{"n_layer": 12, "d_model": 64, "n_head": 2, "n_kv_head": 1, "head_dim": 32, "d_mlp": 192, "vocab_size": 928, "activation": "swiglu", "norm": "rmsnorm", "norm_place": "pre", "norm_eps": 1e-06, "positions": "rope", "rope_base": 10000.0, "rope_fraction": 1.0, "qk_norm": false, "attn_scale": 0.177, "bias": "none", "tie_embeddings": false, "parallel_block": false, "init": "uniform", "init_std_qkv": 0.0704, "init_std_o": 0.0874, "init_std_up": 0.101, "init_std_down": 0.101, "optimizer": "muon_variant", "lr": 0.00779, "beta1": 0.95, "weight_decay": 0.0, "lr_head": 0.00828, "grad_clip": 1.0, "warmup_steps": 200, "schedule": "wsd", "decay_fraction": 1.0, "decay_shape": "linear", "final_lr_fraction": 0.0, "batch_tokens": 16384, "seq_len": 1024, "doc_mask": true, "train_tokens": 134900000, "steps": 8234, "dataset": "wikipedia_en"}
Each number is 128 + 24 x the weight over the matrix's rms, rounded and kept within 0 to 255. Layers, rows and columns count from 0. Numbers have three digits each.

# o: layer 5 attention output (transposed), 64x64, rms 0.0875, rows 4-31,36-63, columns 0-63
# v: layer 5 attention value, 32x64, rms 0.0704, rows 5-31, columns 0-63
# gate: layer 5 MLP gate, 192x64, rms 0.101, rows 0-38, columns 0-63
# up: layer 5 MLP up, 192x64, rms 0.101, rows 0-38, columns 0-63
# down: layer 5 MLP down (transposed), 192x64, rms 0.101, rows 0-38, columns 0-63
o4:121111105089111120122118131154139061118102112117146121155127101139116134111119099097131183129162069108163162081096114110156120151151152139131125152118118110092157127145104118128126104146133123
o36:133147165133108152147128112113120137114120110144077138103165144120159114118171147137139088143087165175062104166129175126073148138122156124126144121119123165149132129146110153096143160132128093
v5:087127112192120117133106123103134191109102141124119140124093171154158126150138129112160125118177119140173170105128124121147124131098147143135101110122116123155158112148111125139100167148124131
o5:151123149108109160144128148111133156161119137117095148120104117134110125150136147119105164191118126131142131167153115148151127117093108129122147115106091138140151142091159114114102113141136081
o37:132130120130135104130122086160105084105151113157159142154175109138129140122129106143108163054091108100142068137082147137102115134139127120132108141143151145132116150141088121112136100138141154
v6:111137127173109117140130152170124112106146101113119130141123126116158109135106128152155145131105118182102100165131150140132135103139092163145142120106087135126113107136144122086132134133102132
o6:113131127123126103138128145131097145118140111131069129164146160132104146130136117119149111102123140138143165135135133137120163145144106129116161091120131118133163116167148128116124110158095114
o38:147115128141132168120139143117141153143123160131118147089107116121161136121090123117097144146140127101089106144147148109133086144136137114122095182138160156167095151114105133142119120098119134
v7:166131103111124099148102057129142140133134131117133158092126152099091144093098146149157152117069099112135138128113104157139170147159160114155131141087120163139141135116096076113116148148133093
o7:128093147117127108136092097137166128163097108131138114120119112081160117150151176134143123145105120119112143150077166099106143196154112158121117140122158074133089160142111115150104174103147101
o39:126140100128155112145133147131087104114111099129138140145119186111120174119135085141083153102183150131153117132124156127149079102087146089131098126121142171111133119115144160098125126120096152
v8:120138101110177081146141125164103105125119135132135121125149145121139154122101134099136130149179140171138128147124154173142143066136145107115105134138103138154100150100153140106097130139117144
o8:117097183125104141117137115143117101118142152157106150186127145150106144158134125126072105138116124157138183151149167120142140122156123122123150150141102125178156127119107108132111138103139111
o40:124149104158119133156139105088134118142092107123123109085097090107158128114154130138151130132152169139109072097141109114128136113071157169139110086113162159127115125148101137113136128157156147
v9:122126115119139141156136132119096159075151142102089144128119149127078115137140076134133157126116069182132141096115087099133151086145097147132128094117118118142106149156138105157121113111146145
o9:144130138124173135138081123126142153092173108129147093138160129114123093124166156120120153145125149163112101137147124152116095137163063112128161097161136145117130119102125129131144112141134153
o41:137088134127095161075140086144149117096114149148121128109122133166137140117102109138099123132131162094156119156143112106069144176073177148158109144106090126156156146150116132149105099111132131
v10:127152125103157141149114125130123144128128095159132096135116143113168136128113114143082161115125124107157163157141127092148103148125092117129114100160121121132095115185100127147136136118154114
o10:133166149104077145142141140121144122111120157134122149097141141119132139105143151129134171119112160156150135143104089120137153116109135093136135125135117150141131103139131120111166146117129122
o42:091114125180172138097126124136128163129117108159143080158128099135100109107104107109117085128149108109143138116155127141086119096140130127122135131137109119129161174085103144144122123151108110
v11:131153129109150131153156155090130137125153139116141155109146151135077133143143164172173124149115136132132080107137149073120114088126158090100195168143090108122102140114098138139186147148095138
o11:095127123150193156114133118119125112050144099115132145141157099144116096114112157137131108144119110119175145107150134101137122121121145161165099157152151113087097121157114096115144131113097121
o43:163115160109092090113071130159102122172140125127125117088118129084130160124165108117116145142124157107116128147109100151104130154183124139098158130104110136160160127122125190134066149155169155
v12:071177139118125135127116133126106069109168142115136145104106069150112150139130116153147107146106137131160127146171107127108117100121119114127163186114105182117140096171109114134113098119152156
o12:128117129132135126144120125142118157087156137127103081147120126141137104128076138098148132158129145145172126099160139102120147104177127144147146139143190134129148097164099103152101129137126119
o44:129117168128145094056135153142142105129128122098154128087145146112092170120123128114105112120108093105150140130117134150125095121072060154109091116154107113146105121153181127146109076149116150
v13:129104105119118153107147152145128104101114170120106117120150133167119165115093119156127123078086120114162171129137113153144142165150121167092129162167093166114129131195089091111141122148130119
o13:181142129126120110126138120153105128148156070135106136164153088129143109150177144110147123138150111114180158070145119080145170136109135166141180128157167093113117123142089151118137100119110147
o45:091173130162164130129140114115123125126123147154139076111149155151092159128118095120125106106150139094115100128147161118139123107163115078095120131165090131152144133130166087170126156170103119
v14:136145120127132120102147110150153114154155164088132144128117134112170124147145147118116096096173070139148111141134124119117136137163112126107125181133131157121076124121170130101131125122139118
o14:125101164149145113094152100122115133125132137119134107143111160114112111090096127146109144113149150117126136134149148131146156126085130105080127110125106117122100149115127126142121096165124108
o46:116128088153151125139091149142157156131104103126147128133099091119134145181116144137149104107102142148100111126142135174118117129119073131131105146107147109125128115150116130145099140116143174
v15:121127100125135111155133165119150131127136132106107146143121142120150143142136143166095135110113133145132137116147137155123185168116121129113139163114131082145123142092109128131101136165143155
o15:130110136159099136134126132118123124147152157131105133138100152103111113110137116142140132097141143133108131136161130157157136138127117162141107138135139116119108169109118118121118108141146130
o47:107123149104156108143141145143156091134115088135157131127149084132113127144143156131127111148115121133126121079109151099096125122126158108128106098109099161169156136130178163174081133105159112
v16:132073172200145095118132098139088103153156135118099146123115126123135135174101063154096155107133121120117143142102153069156153118122171111143177142126129088146115124096144085129134178131148133
o16:089115107118110068136114111118103086126103098153135056189134147123160155133119150144105147141159144115155095175186113146142128150133127109145055153196142082158105138116166125070100126108133121
o48:131104143098141179115127118151159164116108157126139178090150095158068117137141083126112147113106142127123146110076131168101106123130153146122165151090121130108109129114078149157139113107124131
v17:107079147144165166112136211113120149140116170074186106117120141116177140129107105126146161094125121117107157131135128125118088112134130087079140094146123177131122147158135120142135124144153090
o17:108122161132171117154139181112102123127101081121127140107160135124136107153110188169178154157148136148175128089126134132117126100121125165105133120157121150143171157141159106126101100141156106
o49:126124095138128111106181096113126116119158133139121089131116124137079127132171133108096115106093146122133151190117164158133189127121162139107180144146125122075102125079083132161119185150118115
v18:140176147128107116157105091101094125117124138110140138151162098130126098115127100107079104116115133111146089118131105151144139143157133141105183130115119133091142134142109136128099154128096142
o18:157123099116132112113132105128114157111110137124137149107159124112155128152128174116157125128130145104140148151160110109149145144168161165126152123115138104148096132097131088128157141131137150
o50:108154157117140169129096148116133087120131140120130119122115140097147099117075076151108134158122124163146101131065126119055118107122094073147102162114149123095149140176122159140114094097131094
v19:138127097129098114110129163101124162156119098137120102094126172138175143128159109144134117124117146109115127110080063143136118153139149120199143127110152133115147135146116149097145077101132127
o19:143121145116113120155114140100085110175132087115170103098109140175120138133116124099121198116117085132092116150121088133123138104134148104138145150099133119140124098091098190099132128120151136
o51:106117116150096108116137117148148109135098184118141156157129118077167115120134139124129088137104146161171150121098202142138113169143103158106149145155128139146122172131134111120129160133106152
v20:167144091122134156153142131126119093174210191143134140114145144154130106152080124121154123116130149147128123122146128170108150115133137109144132086133142119164164085124134162112164155125141131
o20:100123108145143146116132098098121119132121144126097105128147074139097126170132128133114107102146081122148129152137136139149135120127142092108116123119094133100195102108138115135147151115145143
o52:107137142130101091127136166154164130124074101147120137181103199079137145100128140113118158151123136121069123146073149124134120179116115148134154108146102166148111126120131094117102097144124094
v21:154081103129114117136134111136078127101121162109133091113145114133151135108118174111101111122074121122166125121142111099066090116123115122127177109134147104113097137127147169099113150162120140
o21:139099104153171176142126134154112153170152135119103137112170122123136110126116169176152127153151138080117122184153091126125148117107178163137126155128159111106102124112152119127138085139126156
o53:082162138121141080102149142041127121084088131123147159115104127132157170101150101122084110103098122174116128077141133114063133132145118106126140135127099129147127168105075133085147155102130076
v22:103129111151161129129139074148137121158120138137145103086139183127128115121102094158128119148098094092088148095169147109125101113138114138110112125106134094134122097129131097132120141097107151
o22:091092123122110113111124124187149119128135112177140113115151145128112133140145105124149103110138115125150163122081131136104147133089118144155116135076123129164112129133123102102143163132091137
o54:136152155121104140126151135094111098124109156137124100168134109125146119119165108148110100112132131105112115155160088145137140150114128126094121131189102071151099107117110142122120082105130107
v23:133140104081159149104093120131116128087143127138119135101122145155154085088134089091143102157122155116085165136119119149126167144115118116168113160132133153134124123124094125115137183131116137
o23:119141106132137117162123139122109107170163124139108134129132097124128120101120136112095131147131155125105145138092109098155111143125137150099159124092111161151100115146147122133113128143122127
o55:100125155129104138102132139121106134127069121121131085153124149128123131145118134114175151166147081120140103090084149136077122147082120145155094142162164110064177126146134125078116126127149158
v24:151160119105117135128157132131075152192099168088115115111117094111132135137104119143175141152123161127123120173129154140124108140156135162151128094154098096149123125120109134102127151148127130
o24:137082153143099122162157126125093170164117132113149144158138106137131106125117164119118102156113110153149125141127110154118153126131130115127148097150169141112140106130110099056097112150112125
o56:141148133133159143072112111105166095121132111143067135105133096116114149128137070090111122123170101142104137106094126086167122131138123084095142156118077148126136137110096138188118163094167126
v25:173158187127134154127142149155114160141142103129143119137133165127120123118149094138119104106142149112162161138141085129110128102090160162094095123100102104141156148123107127124155114154154148
o25:111148140091103154116130120148154106099120120133159119096142138127140135116099152145147137143127163124126105100129115094081120101137137137146171152137119080145142140163112139141121137138157117
o57:117121110129133147138117088111132102174102133109105150172126078127106111133157115113123166129104097107134145128079153119149128137147147091136136151131104172093157091098123090132091133092132176
v26:111126117120126125081113131125120106155095131130109183138113119116088133135089100158117114142156128125145118105140127160120079126164163176112124137093103148178127123137108196137141156152120123
o26:121119113116116137175100088164145156148095169098131131153141127129099130147119140132104151127127158119160146105169170133156109140163114145096135130131124113100126132104107118126118146087160131
o58:144136150126137143086108144106127130100175126166139115103090154143136125102166096127131102133113098135096106172054097130140156139151120096175122155161173149181110089163140126152119150152114120
v27:140123095140129118138130194110108124138148144112100149090156149130141086170162128124118124181120087097147108140138151133104138129123160173121107121129114138117117138147145101134130166125111120
o27:130127105113114076128182111132121132116147106134119135124134154114093073132134146102121114122144137124130135129134097120156142139112117174104157103141076110079123109123125108158127149162115132
o59:122099151148166132116101129136115108144147140124151121115129125164151125131169146179126128093108126141095104140127128169139113149127120096135136123133155165150128145154117130115101081071159156
v28:083114158110112121111151102121123153109141169134075103136142161087163176130157132110143142122139100115088151137135129138096124113154124130115139114160088139126161128143128154170141129106125128
o28:165133147153100120130144093141142128114124107084138111111172128134075133129088094135152139137104105165121125126130116164166114085144103087107136112159136133131136157138109153133127095133075123
o60:122139108111119117128134129127111117150141171157120113178092083165175121112154153140107110082157127128186112113145129077124160124134113164122156156105097139110121168142110097096148129120123163
v29:133164149134131119134166106101108104105127093076100105093109150147160130114105150130122145137132112107109095137124138141145196159071137151118090158115130124135087131113106175125147126115147131
o29:178101186176137154088135124126145107148179120131099104130097100113119150117111108128105121117156129121097118110138100100178108128075175114122110150133094111133138110138117141105092124142143110
o61:090145147138148115115132152121106095153122172161094145134117160136134106128074116079131138119143130126160152112140163132103117126134125130108135144149135155147139110147103132135114143095168118
v30:120145154148124146166159112084096115154149082113087155125141118133135119125075130099157095132109111142137106112159113146152082142143152105071104119125142099084120113056105107083118145103093153
o30:099062086099144127085148160120106162107124149117122145133089112127135126121146131115134113091124075087133134123101120138154145154094134072126110106133142105110168127121138097121093147129163124
o62:135201190137092142164111086129153094156159139145147119136138095131145123144128123147114114147138179178111148124138120093113099162126101159123139154127118150131107061194121191112134092126132124
v31:131133121157083153162139111135139160128107107120116120130154108120141143142124131141095115142121147120122156132143097111115138085069132107110136135127136137140104114134155134125157151083164135
o31:111128127118134164094133106104128099111136168169139111107094132155110136155129100125177115135145132131100099144137079137143125122103121137087110143137144164145166084147144130132117109133120118
o63:122138128139122135134124104120118152146092144087122129160144128102106135104160121124085092099082125150175152110141171130108108115180147121186105082121140111115113147137106145155119126104104144
gate0:140109151141147141134122122163162134150136100086129139095144155150077170151151152159090110122113123122091145116139149154124143096138111142109129140140110117163106128095133155147169173086139096
up0:126134141091125146127145121109129135092124129160084122161090126163131125159197150126166126151157162099095168155110131135131082137137086148170151161154135117123131132128140123145108120120130113
down0:152103132182149135146156151116159165100121139152123157101109126132101120142143153109172118149154091133116152138134119148117134132088129126104133178102126113147100122092131134143177138109165103
gate1:161149158112121125153122134107071120149155113141121128099141117148124169131140107103102137130141080100142111139142076141114096146161131154139118148092123105132152100121156123084096159104170083
up1:108097147093104132111135121153130122097124155159104101111099088195104101170129129117163150165073142141153149142108133095125149122082137154115185186131136138139129073128107131137105156131163152
down1:161124163102096124137127137156109114136120145096142148140146132153100142161131147111093126170098104141127105129110107109078084120089137165078168154146134098123140055109133133127136187146105152
gate2:103111106139109107136095133135126102148080154115136173105132129130115105094176132161119082106143136164143135113114146082166122155150130126173154131127158155130099132169143103082116137079089084
up2:116122065097167100120146118096142140190146118147122138112096138113126160133154123128131155124122165121097127146149128127100127147085182093119147143119110112117135124156078133164151127091101102
down2:096124110127121116114111098114147110141135119111166158109141103166186145147106101180122115121132132089154181160159114109130106132138122099177103138137141124083099139147128175144141126130121099
gate3:136121140124146126163141086120138124143150078153132150149120136135086096154123135099163118134153138156146153124104114120110142125149149112127121127123156136143129104153084128189142109122137158
up3:150108128191134096136111160122148136163180151140109122117110147117172115105126138109107136139108184127118140142115091119100125119131142125129107127140133135149122148148103094087117141130087107
down3:137148104100136145100186088171123141113145110129121148137130109144127130144140161139127118127158097111110141111140148127098135152143134094116101135184100134111119124155069131145132132128147139
gate4:110142152135131103160128143112145170097115132171102145148052162117121134130131184125149137124117109140135111107147124187141126101129108133101166151124128117125105126119094134151167116146125113
up4:166137125157070114122104138130074135209117140121155130121170091136109160165140093171126104147176148143113089112118126150137074098148136119145142130092139105125175112113165124124144160108196160
down4:150152149149162109126156150085099129130091166149107149163127169179077105143123144144135128101128161172133112133150138185135101143208123162094143106072131142118143113098104114146141101110115129
gate5:094139131099142186150136090111110131147122171101092128147098141134135139111146121078091143089126126132087136140115143121080102102194097107139121162099162116168158133112173106108119165136164120
up5:092101107116093141115130125117125140130138148122136101140132126150126175094089142074148126099122143111150164109119127105101150094160130133111144139107173172112097133151120113153072109125143129
down5:146134087145132095126137166117095125148109077125163146144147142085111111141130138143128157143132128122161131103138109096152104139105141125130083044106144155127115146143105143148120148101159154
gate6:115121138123140127146106170140142120158115132126114116123119134179110102179102109132097107118113119130101090146130138124150141129152098193127134104092146176146110129128128142111114103115171150
up6:130102151128100126125150091152115106161104100140149118179138101150127141139155181165188140122121114135072116136169144177087115127124107184103164098121102128125160122121126139129103147144153148
down6:139128152156108112149174108136096127135151151128150104105127102149127119145120155140199092109108078139100146123132116159110128080124121211148173085121131124129162122138120147145106114158128099
gate7:119110144128113105140136113164117127119098109124119105116179129110149112090103175049112117162135119144125150145144123081107128106152131162111133093142163114176150097136115123149135146098123144
up7:097114094131128113127145118152106117133164087127118122171094135137128143142150196131116141121156139161089100132120185117096139083108133117143190164093108140123100137131105118146117120159166081
down7:158131106110111128143149083175077127133168101109131122122122130131139099131122184066103110178119173146074142135147189071105122112109114168173137149133158127156105123156113129155119092124139100
gate8:164137179171132119120174120102140125107141108122099150100160125128146127117142134126122157135160127128132139135157137170119176142083085096087092106153151137168133166139165116128111106125096159
up8:131130158132134144108138132168107105138091125089155130168114115130126102122113159139105126107153086110168152145138116108121099120105059139137129132114125133148132112080144122167110167074106119
down8:132120132137127103116132160169137144146160135127086128120127101130136117140088120144136168118138121107148149103137115099139115122098115164094162150119150081150156106131157140155131071141110158
gate9:114108147115157111140125117153146150097174161139171110072118150147137122118148125139145127102148133157112132111152107119136090113156107103148105104125139097115112089153163157110124131148086154
up9:161160126104114118113141126147109143148171094136169103155143110136103139092183138131113100126092129130107160137148140123133099156141138077130134102108135146090122143110131108141116120142115141
down9:140124119105096129121121097102126132129122144152122141113157089131142150134091112130138154119142124123166118124074160154125133145129162171118139125099122134163141116153086067147094146137122103
gate10:169093138113110111147140121168123156135096147121131140145130106126153097132144135186139136149126095134103134164097141132146133168091094180115160146115107142120151137135109103067151131121126119
up10:134107094124089149119109098114188150118114147116144125137127088123132126132102105104128151113129144078142148117123138149127141151123132163127173105106134093075113108085115180146158151144144101
down10:119160143130116107121145107121140109156131130100160096152139112124116105130088117093099100186167148101147131130138169102151145163115137057135117129142122153138125170144145125148108130154176112
gate11:127115134096137132128128094162109100099147135152110174123166095115181117124129125151174148136126132118112135146114132157165127143112119126130174167148141101164107102118127125118130107105145123
up11:135133099168167128141136127101115135156132142169129083115156128131114148122136089161147132119118108126079119148125104108123097132170158126056117128109146151126125105136069162098171109149119126
down11:128150112114152120078116126126143088155132156144153143095115127119096171138107119118120143144153148125094111188154053106134100095143175138104110114150120173140141130159079132111130135147152128
gate12:125117110132122143143116149126147157134082142087107129075124143110135159131127129123138091151116129141085120119126133159095117107093145157135138145101129133111113141088144109124129137142137131
up12:131103101128137138148113107161137148142163143169148143172148124137139089160155119136123133106169129173150169130084118123178116179128124109134151152146116099129111103113104121131138152107116102
down12:134112147175118159193107097110145137122142147138114153097123132164165100103126164191131136125151144153138112172140136140161118136090131117153132158138118108113098104094106076144154093112115128
gate13:170165137133152117177139142129143152107159103140140105087118163138172143139112130139108129140191155145110097125145114123133156125155098137118095157143073108109102090122124128139112108096140119
up13:125137119114154139145104165149155105160127119143172115133169106166119064183151123101130160111115100091122099130152150104110142082148127141170132124125147123135133148135100121107190090173089117
down13:129117124104144123151116136153137124192163102138135164127119132137158093123174111109113123129087120163139110141125125058085118105124098116128144110082124146121137155140074133114139058127073095
gate14:145114132124107119172127110128115105129163197119160171128145115156110125116113139116177145131118111154154085128187130131105135128141130121139170141098126138142125153099128115109174144134096117
up14:142128107121146152115088144141106165138154132139148160139136082128141141123107114146145091146090136138121185136164125107090144161175141123140156139114125116145102093141115155147136123146153108
down14:098147125082136120132123120124149114109112137116130125190129138171140132115133129129085110099136112122138085127148106107123156108122149133110112131129135131112152172112172090126090135086145153
gate15:146121107107134078124187135101138139151062122149104119178127117142088153118177121103164113167108136123154121153110141118128163140100096106175125135138131153143104134133114093137156120130082135
up15:128110115132139136098142123131103077130161064134136126132126158105134141140156147120124087140178098143117143132140204153155119089114119107126144103138135125112159100145112156146151139108136119
down15:116105156142124135159155121085146120116132135138101137122113166149087127101143119092120109166123153095112115164161141111116107136121169149117152123111162154157115164139145121153150153165064116
gate16:069134160134157139138133129143123163152162105141150130137186133113131138129128128110133128147151105135117126103077126142111138121125147147108127120104150139118104119132063142118111101151168155
up16:097140123138146167112150119101111102138146126128119151109117175154137134168102091070149101130135129092147162128122168117150123134152127148104079103089154172103151137102103086118113146150188148
down16:103150147110124137110083122174113119147159127153109129093098141104095123127143113133129166093138080127143152063113115131145152120099152133085143162139165143129147124118109129165125125099175118
gate17:156146099123162123164107113115145135100120091125127150128176101136146143133132143119129114161111089148145118087126121120151124127163133093144142135130128099114085148106159090120137125135104109
up17:153134128153114152141085120138101158099105105105110133079141141156174118122136137147098122122114114093154123125127128138150117121130115117114131116157101117095115153072126130102115156072098123
down17:117163138133129118152122120130139120143137148153141142157119140132137142149190147140155134130108115135114139088189129133136109140146129108138129104122133170142108152171098121152113135167152168
gate18:113137140153107100172197145129116141186123097104189139164124129108157132148134107119109123154107091093102110142175116143141134139128098158127123103115118158150123131147117118161113120107156116
up18:151132125122132132149139171115117128179094056158168072125090122133126114143163116086155103133145106059149074134142102103146154137141153152140135152141133148160129119142125115117117134143135080
down18:143141094106141104088096142141132126130106100147149086139105140107099157155125141082170059094146116101150101132149130133111124114139197097147109136126126136118076108132154099119116122129133092
gate19:082136152156136136161147127146152118113139145130142092113116114117108096174149110143156183114129116146096137153114075158142062077150096111129142094113148139114103103114112101129142102150141135
up19:128135142112129119105130102150121153094109159153134139159108106181141133110142144125142102110146085142138157115146128139163141173112115117141100117186114086132139113147118190145111092111118122
down19:144157145100126107154114141119132110131142148143142134143123112124136094111162130169148150103079142176122112133094051132125119124162111148135129137163130133147110095121123164155148128157145105
gate20:139135153176161190111114132100140096115147114149116135126100161158093142124170133099144100099145114113123161144159133108190117146147125101121088132126128107129138135142118116142157139138130137
up20:152156149090140122163140132120115115140105099081143136127131166118088154186092112118115119129143090118141117122103132094133106091139095103159116155131116127129134110131168121095111171119174150
down20:112134135141107159136136118127118168120113158113160116107140126149102093083160163126129148115130166111172091167132112170125115125113137132148106129165139136072126099152118122098116160129076134
gate21:113129137159147160129095139122110118128120107150111141127156197134097155145130142130099158107133122155153136055139102151129116125148144153134118138137094166072154124100099130159111112096120098
up21:099135112103120139136133156093122115108073130153088121108153126118098108164150129132124142122138165107135160112134132106085123115105205094113135115094111136126119101118088152126127115130167145
down21:136113133123123153155099138129095135145096118122152140103201112132128177111135149171112140105138101147143106121105105144153103108162140154106141130182140109149113115132113159144164132105091137
gate22:102096159117100161141099162156141097148095118117114132138136172107080121128145163126109157135107105105121141191104124145092145095136128119145113114161142097101128115152071106121126088139110109
up22:127110146150107130165115107113125129093118094152099124089142124066149135139183132103137111125108118126119124125110106128143129135132090160131077111134147109153111153156162133118117098193131153
down22:152128123139107117129136172163173129155136158134137095143100154150176130127127116146137154089115146140109100133115089114090141122088147118148095121118149125141160099145105139134159112075142138
gate23:110106106119148127194131137137100152142070098147153120108129078102121128101158094141166126161101120124092146122151101148132119123108121123141155104116144101172115107158125126172142167095126142
up23:142102149106135123132133119136111144101128117118163081131151106081153086106120148162119159182130112156094146150145115154129107101146105118114168120096091114146142084112141115149115181117121174
down23:105148111143123122095116071099118095086146128107102135170123171115096119169138126157137162111135159109115103143116114138161159098165105125111122155130101163130134143130145105163120156134102126
gate24:108101165133117180110131146151133113146153116124140166105146075146095130112126135145168174125134165108123111140145119131114103109121089125145151110157096152126151142090146171101115164080156092
up24:132135166118162158139142131153111174167166115133134120124108162122167130167078100081139119127120131116107114122125153134115097117088144123137142162120147102123167147138091164127086114163109142
down24:173128158150141116057121145123136144157133113130130079149127079133139157164143136113115173107128142113124092133109123150140115125087155125134109125165136142104104135162118130093123101140141109
gate25:112136071136103123184133142154100147086136123164104158132126119139099183140111150126116151162124090115099145166099163154120174126130087114126160133103144162150159114101093110175146140179142123
up25:098106146127079145129137108125107071167106108118131154162126126167115109142111103114125100141092092152108187195130137133122148115109096144153091097095134082138102123136116136101105140135134125
down25:112154131124103119181139120151100090120100121132073116095114119103132153129119147154142145198104139126088151179107113156123161141148111118104163152120144127159126099115136126125119062128178163
gate26:058143108143174158147135082135156146147115113164112110172129168132119138101154129134118110136127153112156089111147135113140125115114152128155117149141180135138135143093118135134107118109174173
up26:117109108130120114133143111081114136173132120119116095104131119119097134122103126126157164175167128139142137118145121136153067137089121097153098092132122127133151133133138080144086137133126143
down26:158138164103159183118119119193135162109133157103110141158126151124150125149103129137120110107139140116113121143109109105149153111147103136157159165107144127145102171081135138110140097146142115
gate27:093133130143130155102104112140110101138143104136141178116117095137138164102125115125052117133200129121095143115164115129160127119135106151141168137125123134167139169062167139105148082119143142
up27:091109163110124096149121097106129144088145162120126129160112171203128148125106124165128112130132118124125112105098093154152174126118124128113104129076126160117110124116098127163109148092137161
down27:120117101111190101103127107148168143135127138104142134146152125106097139112129122138168141099061068138126108123130124111155120130126177133096107151151097106101118104163100143152140143153181129
gate28:147146158125096110180133126129136137134135122108115118151187115115150121130141151121125147151151133119170122140142193137113105115148158134128158148141143095069139136117178135091141102133094107
up28:111121160144142115106130138096125131114107109181129132174122143070109081114114084088110123118143141116145145143154101157110126159109113127154155098112105138143101132104125117170092107122108178
down28:108123122125147107167147139134125091139093132148142134148111136145124146127125158167117126117140105127133161146134130153168146102142132167147132171136132080080130137092097176174141150083166146
gate29:134074111167111109122103103111140120129165153178150182108154146138113145120105085097112129135143133135126130109126106167123136094130119107152098099137111159166134138128087165162149104160105125
up29:114167086140112135128139112199112091138117105128116063120073149144137085111140144117144112106120149146114103112114143107142120151107123135124161110114161154146154135150110120095133107152120111
down29:129139106123100087137096119101135116152102154169133122141113136128159114112112136103116079154122151164103143120122112147095169123101112113141109126137089090117117119075127170133115090117158157
gate30:173117188127130113115145100116091138110149126145121077154136145145108090080117123142112108158124132134152133130174129132148176117182110141147121104108152103117144118162102117142145095104157152
up30:135156084125140166117117152136129122140140110161111151147096120134146146105103139110117111121104121101135116071119112133084159109156164122160163152134095067087146142147172132108132111135111122
down30:102188118089155159120126122121149133100076143104107134107155096140147169159135099137186194118130133136119125120106138107139133149107122123120085139154153134135123172118117137131112116123102145
gate31:150120102129153133123142132098157115108078105108109153096132146104132163108115184122117174102127123109110127104089136094104150112110125138126162110153125097136158150146121099131111157152097135
up31:152158121133161123160154107143130121162133131177166145130113071127177102119108129087169114100125132135127102102140152123104126125105134153138128109113068140107104173128159118124127144145129119
down31:142108152131150095134105119096158109132152116132128154093126172080101154090132148146104139124174131180119143145080135105145129130159145139129136136123116128140109105160109142101154156133099139
gate32:115148107137155159109105089146114145152097176135130130117127111129130158104147111127089082132174085098120090134099145117108120134078087118124120135103135088135154158130127123203088145103147156
up32:122136105140119125118147155139111117132067143062188129163129123103156107074128090140139117089113143122111144153121097087133143124113140122141167171131141159176111142171116138120131089143152120
down32:145122159105113139153137159124087132176165098157094126139146114129146116100178170160122184114130127116149127131131164088088152128112144140127093104142153157118110144111148132105144121126142135
gate33:094119091084143121125133127121104125144112113101145139130157152163134109155119120101143138123156173160086154133105094148146111110131098160141180111139110188102159097140164137109124135153088115
up33:129150099121110137121116122145120111105128081119149142154127118149094156150101110140086151145109122174147103169168151112136121117136126119147147139111114157121148104086119106135109103160141079
down33:121172133158114124124130119100082118115113157123137125108135152152111144160129107124122155177127097126160118141133110159159107137137107146122122105118111128141090103077143118067133125147136102
gate34:124101144162096140117128127137171128103129100139106133133089127124130158123136122120121149155127120116140157153146131110146118129114112141137112125176142119106120128138145127154100105130146166
up34:150132148155123102137126107105112117082118138092125085111117164108140115128124144093133124124145139131103124151135109126101138139077121144130142121096103111120100122122105151120137137081129130
down34:135102104135138152090171127154149125164147171129142157125149089139116128148145139129123097140113087134145161106141106105156123137125126099157133154110133106149133154132143159156096134136130118
gate35:172162122143141135124160130090141142138092140143104134122123144157146126146134114178125085158132139203096141103122092139132134079173130103099140140119116117166136132161104101166148135136132125
up35:124146098149120164131124139109117167143131155075095149136100159129102141077133114095144108136125077170105166141126127131104139127150156167145130150134139126126139123129121138105173121128150107
down35:168118128151138132097112168148145106094108171126091150128136124133135115111071105138084094152098111140123185120110141136122111107152114139124157127159133125123137154109109140126081168136116111
gate36:175106172088145115112106111102123136145161120143120066119132154109111154134106100104081115116089131131135120133137143132125117128153085087110143145139113129129108075116160128117109148113126135
up36:154095139150097116149131129103141136117133162123134091099108130163155125150109158173150139108086122141170130118097101119124168143141127090127093100131136138110142110148140093137167099139129135
down36:084137062143146119092141133115137119117102095138147216133134094150113122091119128155178131145140117115108123126156124107113092120103142145147106122117135134139143169131136124104100129139140119
gate37:161126133139136096130115157098161157138146092142091136161135145092149156136130136141115166163145181119142106129118103123115124185110043111147117124099104127152081125142117096086122152135118104
up37:110103129088135102133126159117117101114119133118140095101135160152100129105069114106115149094176078123140122153156148181130109121112115179083104155168158114114108133132102129120140098124136166
down37:132126141153116145140181084129096162112144087124074125120173079151090129111149094128140181126127129103137141160083146139124105138089179093134118113163118132156116112083124130149150127155097135
gate38:114096141124099143108117133130120113130158148151128151101138116135098160133078130134175112123138114138171157173091096154119152083115118123162114175098081109099121130095142089142099098138161139
up38:128094148128121099161117115198142120137119109084119118160131079085129127160095150134135119144113122113106096141143109129109113137102126136185143168106106116105124118118125116105136102139162152
down38:105147147149104116165143129092124151104130149159067117126125110155144104134105120144178128130120119161142152171108132135124112113144113109112155132125085155124118110117149166138122163115130094